Weights of a small transformer language model: width 384, 511M tokens.
Each number is 128 + 32 x the weight over its row's rms, rounded and kept within 0 to 255. Layers, rows and columns count from 0. The size above them is the row's rms in percent of the matrix's.

# layer 6 MLP up, 1536x384, rms 0.05, rows 692-727, columns 96-191
size [101 104  92 100 106 104 102  99  95  86  96 103  99  88  98 102 106 119  83  86  94 100  98 102  96 106  93  95  98 101 101 110 105  99 106  98]
[[157  99 158  79  83 147  45 123 102 121  99 121  87  87 134  96 102 133  90 186 112 115  81 118 147 126 155  62 101 117 145 115 114 157  94 144 140 152 158 134 122 114 158 154  58 132  83 124  59 155  81 106 127 138  96 153 170 186  92 111 147 108 144 160 140 147 111 146 142 112 128  64 155 172 120 120 159 177 134  94 108 175  59  75 142 139 178 143 128 164 114 125 144 152 113 165]
 [163 152 196 155 105 102 162 112  64 106  94 148 104 128 122 159 136 161  99 142  94 157 158 117 151 108  75 184 112  86 120 150 104 123 148 142  81 160  76  26 129 120 142 110  96 149 110 137 165 152 108  77 190 126 114 103 123 122 166  76 145 113 146 106 149 131 124 148 110 128 137 110  90 156 162 104 118 162 121 149 161  73 118 141 146 136 117 145 157 117 118 151 211  55 175 176]
 [100  90 163  74 140 166 107 167  80 132 132 155  92 201 132 175 136 101  92 136 157 120 195 115 123 122  99 147  94  38 146 180 121 124 115  80 146 130 109  91 140 124 111 134 150 137 111 113 137 115 132 109  75 132 144 137 149 127 112 146  76 173  59 173 112 123 130 103  73 156 130 118 125 169 162  77 118 118  91 161 173 141 141  97 145 142 162  53 126 144 141 157 165 104 125  90]
 [104 127 114  79 132 113 103 139 124 106 139 161  59 150 182  84  83 131 118  80 173 147 100 147 146  97  88 102 115 112  73 134 115 175 143 140  78 175 137 110 138 164 118 168  71 191 102 181 162 149 155 126  81 130 135 151  76  79 107 179 129 115 116 131 124 215 172 100 106 204 250  91 100 120 144 166 146 130 141 117 104 104 149  87 136 181  65 141 166 161  98 117 141  74  98 143]
 [131  90 137 123 128 149  55 136  88 113 102  81  98 115 114 115 116 140  64  72 200  95 149 111 131 129 110 151 131 146 146 147  98 101 112 140 166 111  98 212 122 124 130 143 143 152  89  75 117 133 177 102 118  47 146 150  88 146  73 101 134 105 177 172 163 128 111 146 162 119 120 100 171 146 133 132 172 119 198 175 111  80 190 163 121 147 153 123 135 128  55 161 110 158 186 131]
 [154  96 110 133 125  77 139 119 121 152 115 162 114 125 130  70  95  88 110 158  70  88  78 106  87  47 126 111 110  74  81 173 150  88 138 124 115 119 113 140  96  71 156 156 119 193 105 125 109 118 142  87 163 165 134 107 156 156 128 190 107  85 116 180 177 134 122 146  72 103 140 108 101 120 142 188 165 128 144 137  93 198 155 129 145 106 158 129 168 168  71  72 113 149 162 133]
 [128 110 145 164 124 128 131 204  87 144 121 120  83 109 132 124 155 162  94 153  97 149 123 117 172 181 115  92 169 101 105 145 176 180 131 102 129 124  79  81 180  87 118  64 127 147  93 163  96 141 111  59 163 133 150 158 123 104 174 123 136 129 131  73 194 123 104  86 215 121 158  96 145 135 126  74 183 128 159 114 182 138 138 143  63 106 131  99 138 110 132 120 103 126 117 122]
 [141 143 174 151 107  63 132  97 119 144 130 106 107 116 119  81 163 146  99 135 122 161 169 137 147 112  90 150 184 119 149 130 145  96 169 113 157 146  86 102 145  79 192  85  91 168 109 106 129 156 115 155  52 111 144 109 133  91 151  93 138 101 136 123 125 123 159 103 135 143 157  91 147 148 146 104 134 114 115 159 172 143 135  80  87  84 124  76 147 159 123  54 167 103 101 141]
 [ 75 105 145  87 146  92 102 145 113  82 122 146  64 137 138  62 160 168 163 185 131 147 159 114 131 121 107  76 171  64 127 124 176 128 174  86  97 133 101 114  91  79 124  72 128 143 132 159 117 114  68 119 178 101  76 121 122 114  92 149  98 155 129  73 100 141 129 151  93 200 120 128 123 181 111 118 147 101  84 204 102  90 127 142 135 108  31 105 140 133 194  79 184 145 109 155]
 [178  76 145 160  90  88 114 107  69 146  94 172 115 109 153 193  86 127 123 107 136 143 106 115 102 110 128 150  93 157 130  92 130 141 105 158 129 148 146 152  66 121 121 147 124 136  70 110 157 132 115 132 109 148 178 162 113 155 110 150 138 132 162 104 159  79 171 125 142 146 108 142 127 203 142 145 137 125 123  96 123 107  94  97  83 135  77 171 166 159 121 152 102  88 103 135]
 [168 123 129  68 122 139 101 127 167 123 117 144  99 128 157 150 103 112  81 143 124 113 128 107 135 107 152 205 143 107 113 108 100  74 151 142 104 175 106 146 171 152  87 144  36 143 156 112 123 137 100 145 126 155  87 141 127 164  78 200 176 115 157 134 115  55 111 152 135 155 129 102 192 177 130 127 159 126 117 140 121 116 137 164 125  74 140 148 144 151  99  95  87 138 186 106]
 [108 105  94  55  76 103  95 160 125 146 117 162 170 115 141 106 106 136 121  62  92 177  92  88  89  54 128 136 113 169 163  58  94 116 117 147 127 164 146 159 156  85 156 155 179 128 121 129 130 159 158 121 114 143  93 169 141  98 158 136 130  88 147 136 129 139  49 100 166 168 146  59 142 125 145  79  82  67 162 145 113  76  84  83 116 124 110 138 155 162 110 138  82 141 135 141]
 [ 88  92 144 132 119 116  69 180 123 166 105 167 112 113 148 181  99 124 106 105 125 112 141 123 188  99 136  84 170 103  98 120  94  98 141 108  61 114 126 149  95 108 155 128 129  91 127 108 138 163 132 113 193 119 165 150 128 152 112 108 111 101  87 179 196 183 146 132 165 173 166 106  95 128 109 140  87 126 119 144 122  80 107 119 129 141  84 107 127  92 105 100 144 129 116 153]
 [ 76  81 121 145 119 166 120 135 123 120  91 134  98 117 133 132  90  93 122 148 141 151 164  71  85  99 130 157 160 166 137 182 121  91 170 115 117 137 172 111 116 112 137 178 141 189 118 132  73 118 121  81 147 142 126 166 187 120 178 139 142  98 117 156 170 120 108 133 185 151 108 118 154 169 185  83 152  76 122  71 119  91 173  97 102 132 128  87 164 150 111  96  87 124 158 172]
 [154 129 140 177  89  90 132 123 110  70  93 143 138 165  93 121 163 115 177 121 108 197 104 126 109 107 114 106 121  69  96 132 176  96 187 133 128 106  94 102 115 143 111 154 146 102  46 181 111 131 170  67  95 167 141 118 120 185 158  85 145 115 104 152 171  74 150 162 132 154 143  93 185 174 146 146 148  87 104 153 118 172 200 107  68  80 152 113 137 131 136 119 112 121  75  87]
 [184  99 135 133 111 123  83  98  93 173 125 178 144 120 131 154 135 145 143 104  85  74 132  92 108 144 123 130 109 149 113 133 118 106  97  87 162 143 128 122 140 132  62 150  96 149  96 163  55 115 170  94 194 122 137 180 113 116 149 143 128  78 155  60 176 155 131 129 123  80 152 100 139  84 139  90 141 135 172  87 128 107 136  96 158 148 177 126 151 105 158  81 103 142 131 127]
 [168  99 149 168 111  81  58 151 100 143 126 129 176 107  82  85 108 114  94 136 119 157 137  90 167 180 134 134 131 138 107 167 107  84 149 103  93 167 102 117  72 142 153 186  75  92 149  60 109  75 143 155 150  34 146 150 157 136 111 203  79 103 126 115 126 153 112 155  83 119 155 164 144 123 145 120 131 110 128 119  97 163 147  94 172 112 112 127 166 114 175  61 101 134 124 148]
 [143 128 124  63  52 138 125 159 107 113  71 180 104 113 137 109  94 119  79 104 145 139 167 134 132 111 101  77 160  90 151 105 176 110 140  44 112 113  53  68  97 157 139  81 150 108 108  99 134 126 137 119 137 144 167 164 144 144 133 104 142  87 110 167 234 145 108  93  96 123 140 153  94 147 120 139  85 107 162 171 122  56 172  62 146 165 105  81 146 202 157 140 110 140  79  86]
 [175 111 102 125 122 151 117 131 182 112 153 136  79 123 153 131 106 128 170 152 178  87 115 171 119 163 115 121 127 177 135 130 211 140 142 118  99 110 111 143 165 124 109 139 117 126 148 121  86 104  81  92 127  74 135 148 122  85 157 178 138 124 173 104 161 142 112  62  85 125 111 134 102  83 177 146  62 128 115  89 253 112  84  93 177 171 171 127 120 154 174 101 131 110 120 100]
 [164 157 113  99  91 145 125 170 174 111 127 140 124 111 171 131 166 126 138 116 156 216 122  86 147 116 130 134 158 164 173 104 142 142 126 152 134 140 123  93 161 136 195  95 178 172  96  89 116 120 152 176 148 106 105 103 127  76 145 104 100 100 138 148 173 138  69 131 112 127 132  87 153 112 115  65 123 176 122 134 125 146  86  87 150 117 161  87 143 138 100 132 152  69 133 156]
 [144  58 242 171 111 127  98 130 102 199 161 174  62 118 137 167 121  81 133 128 145 102  73 103 109  87 151 142 101 125  82 119  84  84 166  98 101 159 124 155 180 142  60  90 175 107 134  58  98 144 199 131 117 127  86 165 144 162 138 153 108 140 136  80 207 168 130 110  41  71 164 155 115 117 179  77 189  90 122 133 112 168 104 112 149 129 153 144 128 130  93  86 197 130 116 125]
 [153 111  74 145 137 156 129 106  97 134 119  89  71 193  67 114 125 120  83 128 127 111 148 144 125 166 136  53 123 150 145 144 182  62 159 117  87 136  88 144  90 101  94 153  51 201  68 108  64 145 106 166 136 121 127 145 158 113 126 151 152 126  71  94 148 118 131 114 128  92 103 148 166 176 206 130 152 102 156 160  89 130 107 120 130 151 116 129 142 145 189 109 103  98 120 114]
 [ 79 162 157 134 129 199 165 135 114 126 120 152 117 105 171 159 106 156  86 117  64 164 146 113  83 107  88 117 169 139 118 162  95 165 153 141 117 135 102  79 205 136 135  90 160  98 138 142 136 149 147 159 121 109 113 162  66  87 220 112 119 132 187 110 148 145 126 118  95 118 160 123 110 153 151  94 167 173 172 113 139 132  90 148 178 118 144 126 159 186 106  87 135  92 127 172]
 [173 122 147 101 146 145  99  92 129 147 126 162  93 113  85 149 166 117  84 143 171 160 131 131 138 147 145  59  92 159 180  66 106 118 192 134 112 110 149 185 107 106 147 114 131 159  65  89 111 122 132 100 126 140  54 194 123 169 110  95 127 129 110 131 200  96  71 144  38 153 128  85 146  92 159 120 163 102 135 114 115 107 120 168 136 150 102 124 131 166 146  83 130 104  99 172]
 [159 138  73  96 171 120 168 148 187  68  90 142  80  69  99 130 148 136 112 190 135 143 154 123 160 132  93 115 181  87  72 128  98 115 159 144 132 175  96  63 155 149 149 130  88 127 137 125  61 121 169  98 131 122 127 115 147 154 121 116 137 122 141  90 101 129 126 117  75 163  91 131 154 153 111 132 142 125 109 100 104 110 117 103 135 136 134 126 129 108 153 114 111  95 221 187]
 [161 100 127  98 138  85 134 123 117 129  67 120 226  74  97  86  88 110 149 145  96 139 113 106 154 144 112 123 139 135 116 138 129 133 142 133 134 116 132 141 128 122 116 139 169 165 154 169  89 106 143 108 149  47 131 135 182  94 179  83 107 142 178 119 141 202  77 136 180 133 164 176 193 109 124  94 114 114 138 101 144 164 126 115 160 154 158  88 135 130  90 129 111 163 138 119]
 [131 115 104 145 151 124  62 104  43 171  78 157 124  60 114 113 133  94  92 121 138 103 126  99 162 115 141 123 110 181 130 122  59  63 148 173 145 122 143 109 106 183 195 127 135 121 129  94 116  87 114 124 136 152 188 141 114 123  99 131 114 144 135 151  92  48 109 157 149 152 144 109 180 129 115  83 155 112 103 119 139 167 129  98 116  84  94 154 138 146  97 141 148  44 152  71]
 [148 142 150 126 113 118 118 127 117 158 103 167  98 135 208 170 101 124 111  71 152 157  71 151 125  75  78 137 162  74  97 139 112 140 132 161  90 156  46 107 152 134 110 191 109 222 151 117 121 113 119 126 122 110 118 152 121 156 140 151 173  69 131 116 111 118  87 145  78 106 111  81 197 108 118  80 109 102 129 129 118 155 167  97 149 148 152  45 124 199 131  93 202  76  95  98]
 [ 98 112 167 130 108 187 126 138  75 203 110 154  79 119 144 132  94 144 102 146 116 152 180  86 117 124 114 152 144 100 154 141 158 111 113  43 125 158 145 134 107  55 170 175 186 120 197 150  91  94 147 134 200 121 109 181  74  99 111  75 133 132 136 124 194 121 101  85 171 136 112  63 150 119 136  96  88 113 159 112 107  92 136 174 115 154 126 112 178 154  69 123 136 114 136 165]
 [112 131 125 120 113 138 172 147  87 132  89 118 121 107  74  71 170  99 128  88 108 142 116 133 186 121 138  93 193 162 121 167 167 102 105 119 106 182  87 181 111 118  48 123 125 179 116 123  96 123 109  87 109  52 166 140  90  81 199 142  95 142 134  96 117 124  62 127 155 112 140 166 143 121 148  81 121 127  89 131 154 168 167  98 136 162 176 111 114 158 101  84  96 125 102 122]
 [154  86 115  66 159 129  70 128 138 109 146 105  94 131 103 116 105 126 110  93 112 110 179 118 164 125 159  98 138  40 130 121 136  68 123 108  80 176 123 117 108 111 114 148 132 147   0 140 122  98 170 106 118 148 140 128  89 159 131  75 125 151 203 107 150  97  91 136 165 103 135  91 176 148 179 155  65  91 173  95 144 117  87 145  79  82 141  97 155 100 120 128 151 164 117 113]
 [101 163 151  83 139  94  94 183 102 125  70 116 144 119 133 134  89 132 150 114 166 196  88  85 118 168 100 162 105 148 112 124 151 104 158 136 137  94  97 122 163 135 125 114 160 133  22 111 106 126  63 100 166 121 153 135 150 162 100 149  82 106 126 151 108  79 112  98 145 187 149 128 169 117 140 153 109 121 115  96 146 133 176 131 105 155 137 124 163 140  87 122 147 170 142 176]
 [146 124 143 100 119 127  64 182 131 131 142 111 124 150 138 149 185 160 129 186 153 126  99 162 135 160 130 143  79 167  76  97 151  89 145 124 137 144 108 116 119  66 137 120  60 109  64 137 116 148 152  85 102   2 147 132 146 133  99 174 104 101 145 143 109 140 123 118 154 143 139  66 154 147 166 140 119 109 111 124 141 139 150  76 134 115 115 115 116 129 102 157 143 148 113  93]
 [118 132 103 116 167 122 100 179 123 116 150 105 157 155  72 110 104 218 135 103 134  89 120 119 141 177 138 128 167 192  80 121 146  95  82 154 132 145 136  99  98 104  64 140  97 122  92  77 118 137 157  94 145 106  98 113 138 151 150 147 150 142 108  96 121 121  98 135 164 142 123  78 172 129 197 110 142 117 110 206 167 168 172 115 134  80 163  43 147 138  92 129 103  99 120  88]
 [149 133 112 139 126 185 118 122 118 103  85 103 162 122 143 164 153  94 120  99 109 149 192 183 114 123  66 180 100 159 164  40  77 100 129 113 112 164 142 128 182 141 122  78 121 105 114 168 157 161 180 140 111 133 116 168  99 110 186 106 117  55 117 171 102  56  92 147  82 155 183 100 196 138 138 109 146  68 159 156 213 110 152 112  88 156 122 125 140 152  65  99  55 107 132 114]
 [ 31 133 116  90  83 135 122 149 123  72  98 121 136 170 115  75 101  84 114 122  70 118 112  56  79  78 156 100 146 133 113 140  78 138 132 149 158 165 152 103 108 125 146  92 188 123 108 149 156  97 159 109 193  91 112 122  86  83 110 108  69 166 108 170 127 112 163 126 163 142 112  88 190 126 104  81 115 137 103 196 118 168 143  72 128  76  99 124 141 123 122  65  69 176 135  85]]
# layer 6 MLP down (transposed), 1536x384, rms 0.0394, rows 692-727, columns 96-191
size [108 106  86  94 118 102  95  91  99  83 100 104  97  90  95 109 107 117  83  81  94 103  98 104  91 109  93  85  96 104 102 115 110 106 106  99]
[[193 150 147 100 149 164 133 150 138 135 132  82 118 141 102 129  77 145 111  83 149  85  75 152 149 126 103 133 152 114 146 181 123 161 110  97  85  99 125 191 144  97 118 115 164 103 196  88 106 140 165 124 105  92 121 111 170  82 124  95  78  99 109  91 135 104 118 127 147 138 136  91 159 125 137 152 109 129 179  64 132 158 127 123 143 132 145 141 160 122  99 169 128 108 108 139]
 [169 143 156 154 173  94 136 131 144 155 115 146 106 101  96 117 127 115  99 135 102 132 120 113  83 119 105 166 112  98  63 126  85 127  48 199 113 116 108 218 143 134  82 122 115 121 134 120 158 123 136 137 176 130  83 124  91  64 111 155 104 136 166 141  86 139 109 120 138 144 119 161 104  76 113 123 146 166 120  25 136 121 149 157  77 130  78 207 102 186 131 126 175  97 114 112]
 [ 81 136 141 109 162 164  77 131 138 127 130 121 134  72 157 118  84 199 145 175  91 144  87 121 115 186 153  86 121 192  90 208 155 183 102 118 189 109 152 189  75 104  83 146 177 110 153 192  67 122 122 122 173  63 163 132 137 164 144 114 152 100  55 128 123 130 109  71  99 120 134 153  97  90 107 113 156 119 194  77  83 120  77 200 160 112  82 157  95 161  97  69  86 108 144 139]
 [ 87 123 100 135 124 108 147 120  99  65 133 131 158 122 121 109 105 134 207 130  99 147  81  78 128 117 119 155 142 134 142 135 110 126 100 164  80  71 109 127 144  61  82 143 118 108 148 118  18 121 135 127 109 142 138 127 123 156 151  71 116 164  95 155 145 163  98 139 133 160 140 140 138  85 143 126 124 125  86 112 121 155 143 186 153  96 146 132 131 123 117 116 109 135 156 143]
 [125 128 147 114 157 166 119 155 152 108 156 121 119  60 119 121 187 121 149 109 153 115 153 115 153  70 126 121 121 121 171 121 144  48 141 138 106 116 111 217 154  91 113 112  74 160 164 138 134 109 156 115  79 116 134 140 125 111 135  97 148 145 112 155 180 136 103  68 146  97 157 138 163 139 137 128 161 123 130 121 148 131 204  76 130 122 104  99 148  98  93 143 181 132 116 169]
 [175 130 128 158 152 138 103 131 100 161 140  87 123  53 156 123 136 178 108 140 130 149 168 147 165 133 147  83  95 119  84  92 142 145 143 175 124  86  76 109 185 147 149 137 152 130  75 137 140 109 126  96 136  99  49  91 141 190  92 108 168 124 111 163 101  92 128 166 124  83 215 162 158 147 134 145 135 107  96 116 118 181 139 126 119 129 149 103  89 168  39 129 168  67 117 135]
 [ 83  78 144 159 101 137  82 104  80 169  99 115 121  74  85 167  97  79 140 109 142 141 133 123 117  82 137 116 178 181 199 118 117 123 139 156 186 155  75 175 135 152  85  88 104 156  86 187  99  70 160 112 139 108 170 147 135 191 111  99  96 168 113 110 140 125  69 136 114 172 111 143  91 125 142 145 135 196 170 124 118  75 135 131 109 117 173 157 133 153  77 118 142  62 174 116]
 [107 206 100  92 144 129 125 155 153 148 157 122 181  87 125 156 114 111 194 150 133 128 122 152  56 212 112 159  86 122 155  72 122 181 110 130 124  88 137 136  96 106 116 137 151 159 194 129 108  70 159 152 121 141 173  92 138 138 146 112 109 170 125 154 109 161 158 104 140 138 107 129 133 147 132  86 135 137 112  49  91 105  77 134 178 154 154 157 154  68 145 190 113 115 153  69]
 [132 165 122 136 111 129 131 164 158  84 140 126 133 105 169 143 121 128 138 186  60 119 176 153 183 102  75 117  63 129 172  74 151 130 128 146 197 112 182 134  78 141 121  78 120 161 126 164 154 179  98 191  78 167  92 118 102  97 131 137 179 106 129 142 106 121  69  73 132  59 181 152  87 132 124  57 139 109 133 134 136 176 171  76  98 110 127 160 136 139 117 168 105 126  78  80]
 [134 178  96 117  89 149 168 160 162 144 158 105 115 115 132 168 152 136 126 141  94 136 114 122 130 171 106  69 119  78 134 177 140 163 153  76 136  22 148 126 126 122 101 134 130 133 151 128 171 108  98  84 109  87 156  90 162 151 162 194 107 118 108 144  93 152 106 158 130 153 101 153 141  84 119 116 120 198 141 153 147 188 134 187 178 145 163 158 119 108 212 149 138 118 142 116]
 [ 92 162 118 154 159 147 117 157 102 130 107 132 133 107 176 162  91 128 102  81 140 140 117 210 180 130  79 111 103 103 112 121 119 160 128 159 118 101 147 200 130 178 157 146 130 162  81  69 109 113  99 168 104 119  95  66  94 182 143 191 116  76 141 148  61 121 128 182 103 143 153 110  91 109 181 103  98 148 124 114 144 146  85 133  59  89 126  86 111  75 148 105 121 148  68 131]
 [150  79 102 137 117 145 129 119 161 104  85 131  86 145  95 193  60 106 129 130 132 149  80 169 116 141 134  82 114 117 164 163 104 157 197 130 165  87 142 181 103 114 176  98 118 195 149 141 117 169 125 161  87 164 116 142  99  93 127  62 139 149  64 147 131 161 119 168 133 134 122 149  84 167 112  80 132  90 131  74 141 169 123 141 157 128 136 159 144  94 154 105  90 144 121 109]
 [116 133 111 125 150 118  84 107  92 183 125 142  88 154 149 144 142 138 104 124 113  77  90 101 167 137 104 133 151 131  93  92 141 115  79  98 115 116 149 208 163 156 124  96 130 124 125 132 111 108 119 110 121 170  93 111  97 156 131 134 146 151 133 118 117 156  58  94  99 141 116 135 137 135 109 168  99 165 174 186  88 155  51 143 135 121 130  83 179 106  98 119 127 139 151 126]
 [122  64 116 178  56  66  98 184  87 132 125 142 168 132 109 110 149 140 103 174 144 164 165  90 154 134 103 152 204 162  77 178 125 125 114 149 133 132 123 114 111 124 122 112 145 109 137 152 148 149 175  71 150 156 127 144 140 130 120 156 146  89  77 242 195 159 114 177 148 122 156  62 118 171 142 117 160 109 150 102 110  99 158  88 108 101 124  63 177 186 170 146 114 102 117 162]
 [119 136  93 116 111  82 111 112  76  78 146 132 152 128  77 124 113 146 159 151 116 121 102 153 151 172 157  95  77  45 153 108  96 136 132 177 118  72 131 136 112 120 134 143 166  93 111 174 152 139 187  83 101 171 132 121 136 117 122 126 114 165 159 128 159 154 167 125 180  90 111 150 137 146  48 140 140 140 128 101 122 167  95 125 174  54  85 175 145 201 140 150 120  97 158 109]
 [ 84 169 135 136 156 142  98 157  98  98 115 131 105 131 113 148 111 114 132 157 195 140 135 113  86 175 129  92 140  89 113  67 147 120 171  92 102 150 115 157  88  86 148 130 120  98 103 188 187 122 139 104 169  95 140 193 148 113 149  83 131 132 172 188 126 165 169  85 117  93 137 143 142 126 174  97 188 153 130 152 161 126 118 127  78 138 124  64 107  99 166 147 156 137 116 163]
 [138 121 115 150 139 193 122 121 192 146 146 115  70 109 108 132  91 117 135 149 186 150 137  59 123 186 129 117 140  90 133 131 117 119 128 146 102 147  82 134 127 149 101  35 100 127 155 118  81 110 117 142  89 174 147 163 129 142 145 111 102 173 105 121 150 138  90  99 168 113  73 116 102  93 128 104 226 133 150 127 162 135 136 156 144 126 115 115 143 123 115 114 121  95 151 107]
 [154 175 108 160 141 140 147 146 131 102 134 188 101  84 127 187 108 108 115  98 116 140 156 137 110 128 173 123 148 113 144 126 136 132 128 146 118 100 139 150 172  68 132 155 123 174  87 167 156 140 167 182 147 141 185 114 175 129  96 150 102 138 120 112 170 123 146  60  98 132 115 156  46 229  60  86 137 147 203  85 132  86  77 148  96 148 107 104 153 105  99 188 152 145 159 120]
 [159 152 172 158 120 111 141 135  98  93 133  96 201 122 107 151 165  96  78 128  67 127 169  79 116 148  79 145 104 121 125 140  90 171  82 147 116  51 175 142  83 118 186 105 177 177 156 119 160 163 150  75 142 187 126 102 169 131 124 155  62  94  69 135 112 181 157  83 148 119 137 107 151 127 102 127 152 116 129 116 112 128 132 148 115 126 161 149 178 115  92 109 114 118 142  99]
 [108 147 135 138 100 138 117  46 108 157 140  72  82 152 191 104 132 133  74 125 100  72 125 192  90 104 118 147 115 103 119  94 147 156  93  68 185 166 139 103 137 106  76  83 146 108 134 114 193 134 118  82 169 145  98 147  93 111  58 190 143 120 138 116 104 134 157 153 158 170 117 151 138 167 153 162 140  95 126 194 190 126 134 122 142 145 139 115  94 109  89 172 134 163 105  85]
 [ 79 114 151  97 143 131 161  94 127 114 145 150 167  61 152 114  91 173 174 146  97  68 117 123 124 129 150  82 100 120  79 124  87 136 205 144  62 135 146 134 111  85 172 127 150 189 159 184 113 234 181 135 145 122  72 113 109 132 177 119 101 141  90 132  78 140 161 127 188 128  91 184 125 176 140 142 128 138 146  93  75 165 105  82 160 155  64 156 170 119 158 108  93  77 110 127]
 [190 150  82 163  76 106 151  86 152  88 127 119 155 137  65 144 109 123 207 139  92  79 124 196 113 189  98 162 136 136 118 105 136  93  99 145 156 132 174  71 126 131 110 201  58 128 140 119 102 165 118 165 146 128 113 110 110  82 106 117 167 127 144 124 140 160  76 159 161 100 142 168  93 165 146 185 148 130 161 172 127 126 104 103  97 117 127 112 122 109 106 158 102 114 110 183]
 [114 126 127 130 158 192 152 147  77 120 115  83 151  63 151 175 125 114 131 111  99  97 129 173  84 141 127  88 146 131 111 136 137  95 137 149 120 129 110 140 129 126 129 120 137 132 127  95 130 148 178 137 111 177 146  39 144 131 138 123 138 148 140 160 130 160 121 123  56 161 134  79 131 178 207  95 110 105 104 108 130 172 154 122  85 123 108 140 149  94 190 149  88 125 132  97]
 [145  74 111 156  97 152 134 133  75 153 105 162  97 199 136 113 201 133 104 114 186  71 153 139  97 187 142 134 116 149 199 183 121 110 104 145 144 167 140 141 117  73 100 131 138 139 180 172 122 151 134  76 167 115  99 190 150  97 131 105 140  93 104  89 174 121 160 103 107  94 141 102 119  96  92 169 168 153 141 100 127 162 149 154 149 155  89 104 139 101  73  69 146 122 146 115]
 [111  88 133 201 131 154 135 148  48 121 139 114  87 185 184 104 140 155 134 146  99 124  35 124  70 109 165 138  91 127  92 147 168 135 118 203 104  90 196 133 138 103  61  99 186  96 143 203 180 107 128  78 126  90  82 111 124 101 131 196 135 103 141 177 176 139  90 111 147  73 141  94 108 111 139 178 118 195 152 145  75 136 169 123 117 109 144 177 145 156  73 165 143 162  86 105]
 [186 138 167 147 158 132 147 127 118 112  83 155 111  85 126 115 169 165 148  96 148 120 105 166 107 112  95 133  62  86 115 145 146 144 134 123 175 195 146 180 152 106 139 110 122  96 154 137 168  83 145  90 126 119  99 109  97 162 116 173 228 131 182 128 117 170  83  99 140 145  60 114 186 166 111 135  95 129  89 121 119 125  83  98 151 148 114 154 159 109 139 138 120 110 149  94]
 [115 169  88 162 101 168 108 180 173 197 149 139 125 134 125 118 118  82 100  73  98  80 155 152 146 170 140  95 121 141 143 182  89 140 100 138 138 104 124 132  96 106 131  97 114 107 188  78 157 157  99 117 133 129 130  77 143 149 113  76 194 169 100 173 119 131 160 141 177 155  49 153 142 171 136 147 141 174 123 106 153 166 126 139 153 156 103 131 110 109 135 103 146 111 130 102]
 [195 143  77 165  65 136 163 128 175 136 175 133 135 106 158 153 150  42 130 122 168 117 125 123 109 191 177 142 138 131 136 131 165 171 169 130 114 117 167 154 111  70 148 127 200 114  96 174 136 135 149 122 132 109 110 112 133  87 111 165  88 157 122 200  95 127 154 125 134 138 140 165 122 166 138  60 113 181 117  92 140 101 126 162 153 149 165 137 107 134 145 156 114 191 158 152]
 [150 126 159 133 100 138  87 142 186 154 153 191 102 171 158  91  50 156 100 126 134 144 129 135 162 121  78 128 116 185 135 121 128 110 152 113 164 140 147 162 131 150 116 162  76 125  59 139 196 174 122 141 178 125 119  82 108 137 110  92 136  68 152  85  86 113 174 167 102  99 135 148 195 129 137 132  91 132 135 133 136 120 132 123 138 135  73 116 109 176 119 145  81 142 143 116]
 [127 150 154  53 123 121 151 142 150  89 142 109 195  83 133 120 138 135 152 147 136 138 111 125 100  94 132 170 176 130 205 114 117 151  51 203 117 171 112 111 123 153 160 158 145 140 126 106 145  67 114 116 143 170 105 135  97 125  93 120 153  79 100 179 177 139  96 152 127  87 133 111 199 138  87 142 118 149 157 145 111  85  89  97 128 100 143 152 180  84 142  96 102 126 171 147]
 [171  82 138 109 145 170 116 146 178 152 156 142 144 108 112  94 123 175 100 183 158  83  80 143 100 101  67 127  67 178 131  76  72 148 127 110 162  69 127 150 109 150  62 150 114  80  99 145  69 121 117 143 167 101 116  78  76 190  86 124 143 163 148 128 148 145 127 101 122 145 136 129 121  75 166 185 141  99  96 131 147  87  99 183  99 140 109 134 164 131 162 104 157 123 136  83]
 [ 85 106 103 123 171 134 107 150  87 100 160 148 128 141 133  77  78 113 109 155 111 176 128 136 105 123 145 141 118 150 110 122  71 138 103 121 116 118 150 188 201 134 129 181 149 107 130 100 161 162 135  67 141 156 154 197  89  48 128 165  88 116 135 141 109 133  66 129 121 174 145 151 140 106  87 168 134 107 119 126  92 172 140 125 156 157  95  99 111 182 114 128  75 149 138 119]
 [142  96 113 139 129  87 145 119 155  52 134 108 113 170 148 165  86 118 147 109 141 100 130 138 128 158  51 123 161 134 102 186  72  59  94 166 132 146 112 159 171 160 155  93 120 162 132 153 116 133 154 152 139 104 121 105 170 137 184 114 106  94 140 180 133  68  90 158 120  84 114 107 142 116 136 100 132  92 134 157  97 152 107 122  94 116 122 128 131 110 199 120 114 100 156 146]
 [110  96 110 125 151 122 129 145 117 154 108 114 131 123  92 174 168 164 137 102 154 115 137 130 166 175 131 149 104  83  66 125 114  84 123 117 104  70 134 124 131 141 128 142 153 120 118 108 115 122  68  31 108 198 123 121 145 135 149 117  84 184 133 107 131 119  72 118 152 134 127 171 149 148  87 147 149 156  58 126 193 187 143 137 147 100 124  78 132 136 107 140 181  74 107 124]
 [108 106 121 134  82 174 149 113 108 142 148 153  39  60 163 204 161 116 140  89 138  72 118 153 158 175 103 112 141 124 119 156 113  84 119  82  96 113  51 115  84 104  54 119 155 116 144 124 150 132 115 112 118  94 115 126 107 181  79 115 134 144 109 127 142 156 164 101 107 215 105 190 106 131 134 184 143  94 114  54 165 182 191 135 109 125 154 145 145 110 148 124 114 132  93 163]
 [156 160 119 172 167 141 123 151 129 166  67  92 157  49 137 160 109 158 116 147 127 105 117 130 120 121 104 193 119 155 122  96 101 129 115 158 147  83 110 219 142 153  67 108 124 187 232 138 129 151  96 175 134 127 159  48  75 130  79  54 165 108 160 166  97 171 157 114 134 124 116  93 151 232 138 161 141 105 176 102 129 147 146 109 120 149  96 160 188 155 171  88 160 123  72  90]]